config = dict(
    num_hidden_layers=8,
    hidden_size=128,
    num_attention_heads=2,
    num_key_value_heads=1,
    head_dim=64,
    intermediate_size=320,
    vocab_size=8192,
    hidden_act='swiglu',
    norm='rmsnorm',
    norm_place='pre',
    norm_eps=1e-05,
    positions='rope',
    rope_theta=10000.0,
    rope_fraction=0.5,
    qk_norm=True,
    attn_scale=0.125,
    bias='none',
    tie_word_embeddings=True,
    parallel_block=False,
    init='orth',
    init_std_qkv=0.0442,
    init_std_o=0.011,
    init_std_up=0.0442,
    init_std_down=0.011,
    optimizer='muon_variant',
    learning_rate=0.0205,
    lr_mult_o=0.701,
    lr_mult_down=2.0,
    beta1=0.95,
    lr_head=0.00887,
    max_grad_norm=1.0,
    warmup_steps=0,
    schedule='wsd',
    decay_fraction=0.527,
    decay_shape='linear',
    final_lr_fraction=0.02,
    batch_tokens=32768,
    max_seq_len=256,
    doc_mask=False,
    train_tokens=144100000,
    max_steps=4398,
    dataset='wikipedia_en',
)
Each number is 500 + 50 x the weight over its row's rms, rounded and kept within 0 to 999. Layers, rows and columns count from 0. Numbers have three digits each. The size before them is the row's rms in percent of the matrix's.

# gate: layer 2 MLP gate, 320x128, rms 0.481, rows 249-279, columns 64-127
# up: layer 2 MLP up, 320x128, rms 0.475, rows 249-279, columns 64-127
# down: layer 2 MLP down (transposed), 320x128, rms 0.545, rows 249-279, columns 64-127
gate249 103:508505478553414460451533592561612484521519449547538558540516490387481484529564477486529497506545506496514542446504472455461528542507542451467474411497540464568459494424473548621425543625399497
up249 094:517487508449531495515479494568486533481515504552502425571540523572626476448484541431445552530490471525484461410474545550538508546488492580533533596512450499452603563481579445514535392522464487
down249 099:412443466644482484452405463479499358465494517489485526516491417525538529526430452513447408484570507453524468429505520567513548478554509523638489493531468537527437493480525457453501434536510475
gate250 090:427543576555512518566501467529478412435580489387495507443527553520473509470468566407527445522475467569526528486533553418480424567562478492465488535504497541426528449426447523532488533470557512
up250 092:515577451599507518501514549541499533595443489545474540424555495495527443590545474411493495501454453474490547523582592443456431491458534444475573528511530436482448468546521471575519477462504545
down250 094:554444489536554498503557536524465584549504428421566499472482518401493445551504521487476492521487412506520548536548525543516476496452568433557511478509489474570459547505526523496513493493516413
gate251 113:582536504523528574557395486526555436519599442568530512490465526476518582408545496508532482644492452581529466542514555483461517539495469482525458517469567432520550505497498491609359544531612503
up251 102:491482537523519417611432507470510547458538505488427473530504506474485535473467549508522395530428587546439563465500427440463562519514509465509556498551535495434528495498519534539468551436587425
down251 118:462540439573450560508527367509438537514500488443526520515432582506490441562540571504463486473443458527583429468549455522461535487495533433495535457554431517560560594516551586497522433489504546
gate252 093:538587510481469456528462531484459523629545534504610446451479480618462526427615486444507555514465524512460559530513589539471461615398452499476488465538579393553560472577536506497480397481592463
up252 106:428540487466470480455456439581501404493514598470470454535530525368454477570489498478569486522506497455498483479469549493578523511516540488567554434510480526473510441507504468488520523514573542
down252 088:497473479513468547469511468520535519412525500432492509473508486611575538482441511511572529514505479452504454599439539587501516533553487478520571505527552438443620373506467522469492534565512466
gate253 091:452567554480502413569488538555524532538504531497581531448504548490467478521611521534456499451487477573537465545504505462459520495523438470427390495487474466420544526686517498554497429559528375
up253 108:461472541437436525540472494548487467550517576400507500629534476540578512444447559481476552456481577473529502536573424471448503569593492576476445535331509508538582396524461490467483596376496537
down253 106:618540562539445485554529559516595516500558502486509569554458515495403521491600423504598579449546431451547477488475445489558488530503508474575540446463538526484588426508464463512511450528470445
gate254 095:588499548477483479512456393460553575452420442491568611410488515573508473549497502479490519417507591527467540543449470547474545482485503528556507488515479472517382420464539553483602609473480452
up254 097:418475535513577504493500519482541489513525445542554451522465458497455514544629449469444539555475431549434457527487517466505504471501531513440471559522489543508538533461553472593405542494667433
down254 095:512509513491468481479534483498517538531461497541510469490454486521565543640507556508535435548498498422432438544515540560429446489445434492388560434491462405422481572505482508449383498555528590
gate255 107:542440516540350557565466393497506471500536509423451360488535469459529501499493546473440482482525451481429523498549592510451448530511514552567444517587503484518422500438471440540403454462456558
up255 101:456558550517459523523574442401526458479429474361617468442529486438442469553509461552461510414581490473442509590492551603434519479551534536519606499539476486412515491458513463561549477452557558
down255 096:427546426499422470430428387618498531524469410388552568450453486534502474549373471489491599459511538524465502536472488512447498500501478465524553490525483492508424504573603476449537429521499503
gate256 101:491473612483515424477584534477439537534511526519524473523436521581553492381575468406499517490487529566465473563536500493442479507416500465471415501643463492431442574517521422428505369525440535
up256 091:484597496507497526571621571526479458406481481500592437574524486433467475479541514563516490473444522556573430461514558460409526469454445580522508579434547494489572549524410521497506533475549474
down256 097:487555469552534559582561514516436452508539515445557525458471483571434512548569481515491450498410473438552449478466561513558523528498422481486572490449508506383451506502536493466522590509494527
gate257 108:465482438445465561562437438421496546530531441496532526569444592525544544430427566474474514524491522565416540501571465524577481446423471505389449463568528456572496450463458477540496484424488551
up257 123:493551455493537500537430508462502546457500522467510498621485555463604505480449567565472482545524507508467582450511427513532508492457525511406402484478473486551450483498435406565571504427466505
down257 108:547465531451522500542496539471534594551393577498585518532414477471504421558503517454491491462445447460542482541501456422444492501461552553537536490448491396584518496492483540510542459542555428
gate258 092:540441454449503510512472475570478485438513510456519496442526553532434462519542462462511554549514512534611507503507451449598509523531528557478460485509523489467440551521484452416378474470529658
up258 104:479509411510547491537447452517576477493392363523505513525504379468493513543462535497560447480482519494464512430565485444494568405444510520518495480438497531450594532556562484475596516451470508
down258 105:500594571485505432533509583548507599550603488540473471502522482560461475497481526514576534485437527535439502490505590507487531543509503522533476458505554416550482506635505447539572551490419562
gate259 096:561514486393525546498503557514474512458430513463516412476517472442559539559505403427449434482610447471479478429549443537521456583530463598585537451584583498474482453519505484509459528448515424
up259 095:507509472437457494485486584545462571399497482459432519493531456460518407589480481512491488553583568439470509485535542534500561450508550572560476515544605527434408447599620544496455567477484586
down259 093:539492470533539540499570488501540547535487534468578583539523534483473485519477453539576415584567437538504543407417442463458538522578451478496555485418471527401420539491434488423461474508424491
gate260 095:514579484579594482527551450513477455539453493542513450474433588445464564558600499484419499472488462534425565553509431570518464431521532527520584519549485533477454625463544429472411454563519551
up260 085:489582476508533421416475577494528398491455549559447557426532508515477474498604465537530454488465449431435546539471460508494381377548433529558537529521532499427473630536466423543466555534537500
down260 089:531415415610516453443510502562546480505455436459447491497548481539511480487490559466479501530574564447525372528516506506504469444477528535582524409478422431471526465488518557534576452493503415
gate261 096:433435496513526550422477399486488429490553438491498556422432531467462413550549396561470557489555530559571558499491483524547437581454547536570497558447573506613491460495514506472462495448508520
up261 093:511467590483491428431435549520443549485520576519574525527494593455426460464592563462533400474480509564489498470553411511445465424528439498413495526476465583474424566510526471476403434433432461
down261 098:560539428541538460460487531489417504497474579451567516493499512539547563573491573480440398428410484476486439538608573491480406475498500500472455374528393570493533510503549429542474566548536499
gate262 097:591482502570488449486474415466450549485551541597455527509519509509511415586422429383497430483550503477475510575459446475460446546424519470479464437484593581614440526529524534489433501542558422
up262 089:557465492434478492517579513460571550514530536570538478468532486569540521450525498555528587573423494468479484528462479524474501474386548527527443521463392494516514495469513543432566459598517401
down262 091:436464496502481538459474441512504515588482548441535414593469513539558485567538540491383496403578399478532534490474499558558442432452451518473488453524520567537399514500506441573504543478558503
gate263 088:513582543514458435509510513550499448519478540431539481541538531495473467502560480514402507501520591500425431460471452515515417377540424453485398502523535531443519485484577449457480529496520470
up263 094:467506445464475472522506497368452513541528426517437501426488505532449500606540501538431496552388505479508433502485554488497535539448455358560544574533499523522416463521529520467459524465474444
down263 094:479571567521463475513483512442478425526500581501550501561482481490560467456589462481481531462613465396536571518534536441561528478451500440484472543523493494445467450423516565437509560455521421
gate264 123:584458512432488536487467582535467557474563393443524449471592465495601565560560486504439503516458502494574473539442586536560462515561518486450471545514438481460545491459468461434509516575590555
up264 118:549524445505582451506579367478550470506463537557520527512424528501478485544473501482551490535500541471396600431497541530505558460430477471520391474567568497508367583550473528556419448451429447
down264 116:484581425432459488478553504423432505529610546548497611492592472540570438517582475569493427537494529545446485453516494488591546439485508512547500500500541594467456487462472493552516476486535487
gate265 099:538499530563438457554506496464521533476536519517556493420564447555430589464537530543445444568493408469626527513541530464602526461474535595549497538579437358528498520455488501484503503541495502
up265 097:526541510502424536557479492428476493585442538570518521407528489628511477417540512431543593436495480384539516537493463506548526516533420568541530509528501407474441462513488391532561569545441493
down265 094:474453505496436512498451517511424551460434425495489489521496505526460540417400521456601493521476503561499542622519484472466503469445484475398427532486536558421493509521481542499584446584520467
gate266 113:524538491571534602434461504517468575533397485534522492525504605500501472585509546435590499491468526534537497456470548537496474514564486481523612416463528551488499585433501510509472496446469438
up266 098:586466463407396543487500508526512538532558458469475489538516548530491518518538464437376489544347428601525504476571465506466491523486509488509534559455597604515601467582574551428457577549558467
down266 092:460486484494470556409494574335455510425477578465548488430423562528383485488610592524510516502517619485539454541576552570533540476508509543462535531476491499493550555482547565513530483491566605
gate267 087:515523557416428433474486429443461454595455579479487429442558523605542470570552526439481433565573529555512543506484446440498438521505462529516493491597513503413461546533549507610479540399440536
up267 137:499516507396404461435538451439572497576536589453427504553452508646476559578539502451529430546485497509450525496516461429536462462596473522499472427529515457477404528477439477556506487499515548
down267 119:540539564511476526526369480486471425563514487532612309490521511549461511504545451523447510497442558462497555477502511558547497561614453536528423486593568539423420524534502496526482538456434494
gate268 072:476514480584400483536502391498464478465417577552532498532541474479564401470469518576480430515422524493396546483423587521541510466415491494524464514543504475605526516442502491469537507556443512
up268 080:500592475452528438494463543492511436540480471412498481582518530452525503623541518579432438425521439551557474482466425487588497455529487503485557529532456516505576480596541547499499491578471512
down268 096:453529613575480476545557537461578469482454591594534548590559489556474440483486456534449524519438482453493524477476515494525570578503504471530478457500569482535515490453542549556509560485552474
gate269 091:547545538491478473456501416471510604513481474518567591413446440523514572460474488560516510590432467512518526559451556495485477526551464388465542514576525475449526535481433614532505554528592485
up269 097:470563474559497499349487621485480481443537508519481500438554448411415478536487430516447549440451450471533477499527496506513528486544551536501514570467520448457466536578502447516552493505456532
down269 098:465542519514368396512511516520489565506489574467542462524489402505502454488553518564496490446446447492446469537461493502501522538536654532517508497474512475449518569588561596570587492567516449
gate270 100:548414455523413565534496452504481505474555451538489493485559489608437498512499487452463448460451449575412457547555450513464652516401486510531483473594527545468520540307470502497480500440478601
up270 094:473574554445509435582482522527456491566461545428441369491519546523491565443485513563582550537488462467604504523526491462507474553604547444501678505471541448517471467523518539544556454503505443
down270 100:525487562526464492569492455509446514542515515512517490502602484664523589485609502584418545565476498529438540505643492482487529442561592574558467567568535476467459500482565440440474524441531551
gate271 092:560563503536484480469465424495490476509509444546461560426544504457491497523505505548460492515454424520500470574453523583429496448513494413443521563568561558564442476493488568484428531564543484
up271 098:515493569572433463478514481464503448632515501495510484460389514541448631496573478573490536601504434469484528554521514537562499498487501562419503493566421439546473495511432547508472503556371472
down271 096:501464480551461455488412565421547492460419447486496583537500453544466445443560525557495506476539439481451485501484450484400553427507506454481483449471511471517522541515408597487398462595473548
gate272 099:538453502468522458472430504509508416579524418457493520575474506539586440574498443479487444516438528619462502566573531491510533545427492485452432507461509590499547445507528446473505507532513360
up272 101:441512527482561460422562519517524555478500531400601488502516527446515548450531540548384534452462549524551402533560492461524481602567493474525479536481475502484509550433463453474499482424545444
down272 099:448519472503511512502520526462535544446460510513520473437486541482457605470434472523517594522561573457430432458441583486601494607393449476488488485503410549535440550431492478426454530496482432
gate273 092:530480617529485487474522410474465456507436435524526479472486504498473519485435494614443471470514553502501516532609513494567506468490495496436517549604605458470530449524471512455426528440455528
up273 091:680418543562515516505539475526488507558531639568433463538498418558561448522434445528539545543552545437459478490384542476479577553506480549578467448467566496518545525475522574487490536553399440
down273 094:552460573500483524556429484500459431429487513461474438637528496567538558478552440606537482440468576543532496497552544495440471503523487523560477439620563535539486519498501438519470586501437538
gate274 113:434477488472486544577525528495425590483584523473560510402571515519541533484454593572476515554488491522529532488493571485477428506448540529500535542495477511494549490442472493430577521604553559
up274 095:442453459518420611480526458511385619471495495429523446438514504471543502438433547576463509530485428448523582446515514516479481507518526597466505552527460500612566459430438510471535470586513621
down274 100:564455515501471479507544469559555439469467473634427518555490526526474495486447466575348482439468438521352599538463481431463492497503445473497544552545522540523532486463466547499472506423478493
gate275 101:461480504512524400445509471550470472431576469449439485510487502437590446504430545436517545566536542533479575506506525566510493473551357512420390519443532577464571486570528431513497438509421522
up275 110:580600567461642379484484475490489551555476470489537502496567447471596423545503470450482490453475458495551524545451493510522548479519505456524524419451509471530436530576534519410514461462573431
down275 097:470466496471463574470501495505478543549578471432424493515508452464552414485453578552416503470422565494522502459427559513525495434522552488558498595489424448472571500602595596576562584492524474
gate276 090:545540504536465469572450484462428457528461508480467452425494487382461572509462501455475603470476549575487551566455486547465504572518527499504567479563441519483556510456567580495401567402461504
up276 109:500523584642529480533524423464538458447428474455435441473520491405463429532450421480536461514547606485527520520417515516394365530444413529490485535633439588541519472475558485466541486456468493
down276 111:454485549495536504527475506405589426565470364519503538569409438470543519482430510463571410569632542535562496513513446497398499405504516539515432626498472463563497589455565504462486471530548584
gate277 105:513517498513594449499501514490495451532543492539497521459562463488542516389492509485464495488512459565560467489519471495560551468562405514513474459459461573475542563506532443477366464560502454
up277 101:463525491506448432532530421433451411559507471517432554508539447482577498488434527416542403486458454380578505552460526514484522493442515424558498529474493495499420499491535492393460488564601447
down277 096:472532480399492521517447452526468574521481476534469529562472530554418401530567536524470595476511488376484516453471553449488521387505540431462465585450547406462482539462473594549579527468523416
gate278 103:513488397492485505460457527478542478623475604483529550486554459536415472440404545462537500528525535547495567555534517497495543476572500465600506566418428579497516470448444515413435575586422529
up278 098:512490531548456455587471475525555413494456449522470485393454582497494530480568490541604553511495449504441544580482482543523537423394620476511439546503539530600393416533531487507457469538389444
down278 097:507521532442434517492544579594497521551582546504432453500513571563494435484490535485414595538453533475511475474497490449517569434493616534514552428518478455443550461518442586537552459510436411
gate279 102:442545541523475523459522475510463479491526575444416564447513526546497438597468401478494504398509408462468498483468498521405442540516587621396542554441496541524530513502522504523548572477484514
up279 099:583507453555529534510428444522616450525521465561574426540504571564495453510483477511581340483491484483510523551477572405563536448493443499437617523552541491467446528483522438530421506486560452
down279 095:466461479416487522499579514423497458569445491518528413561542495495470510502479495538499469425586546541478451382455500607442515454487526474453480522442542423443475486534479563513424563474461553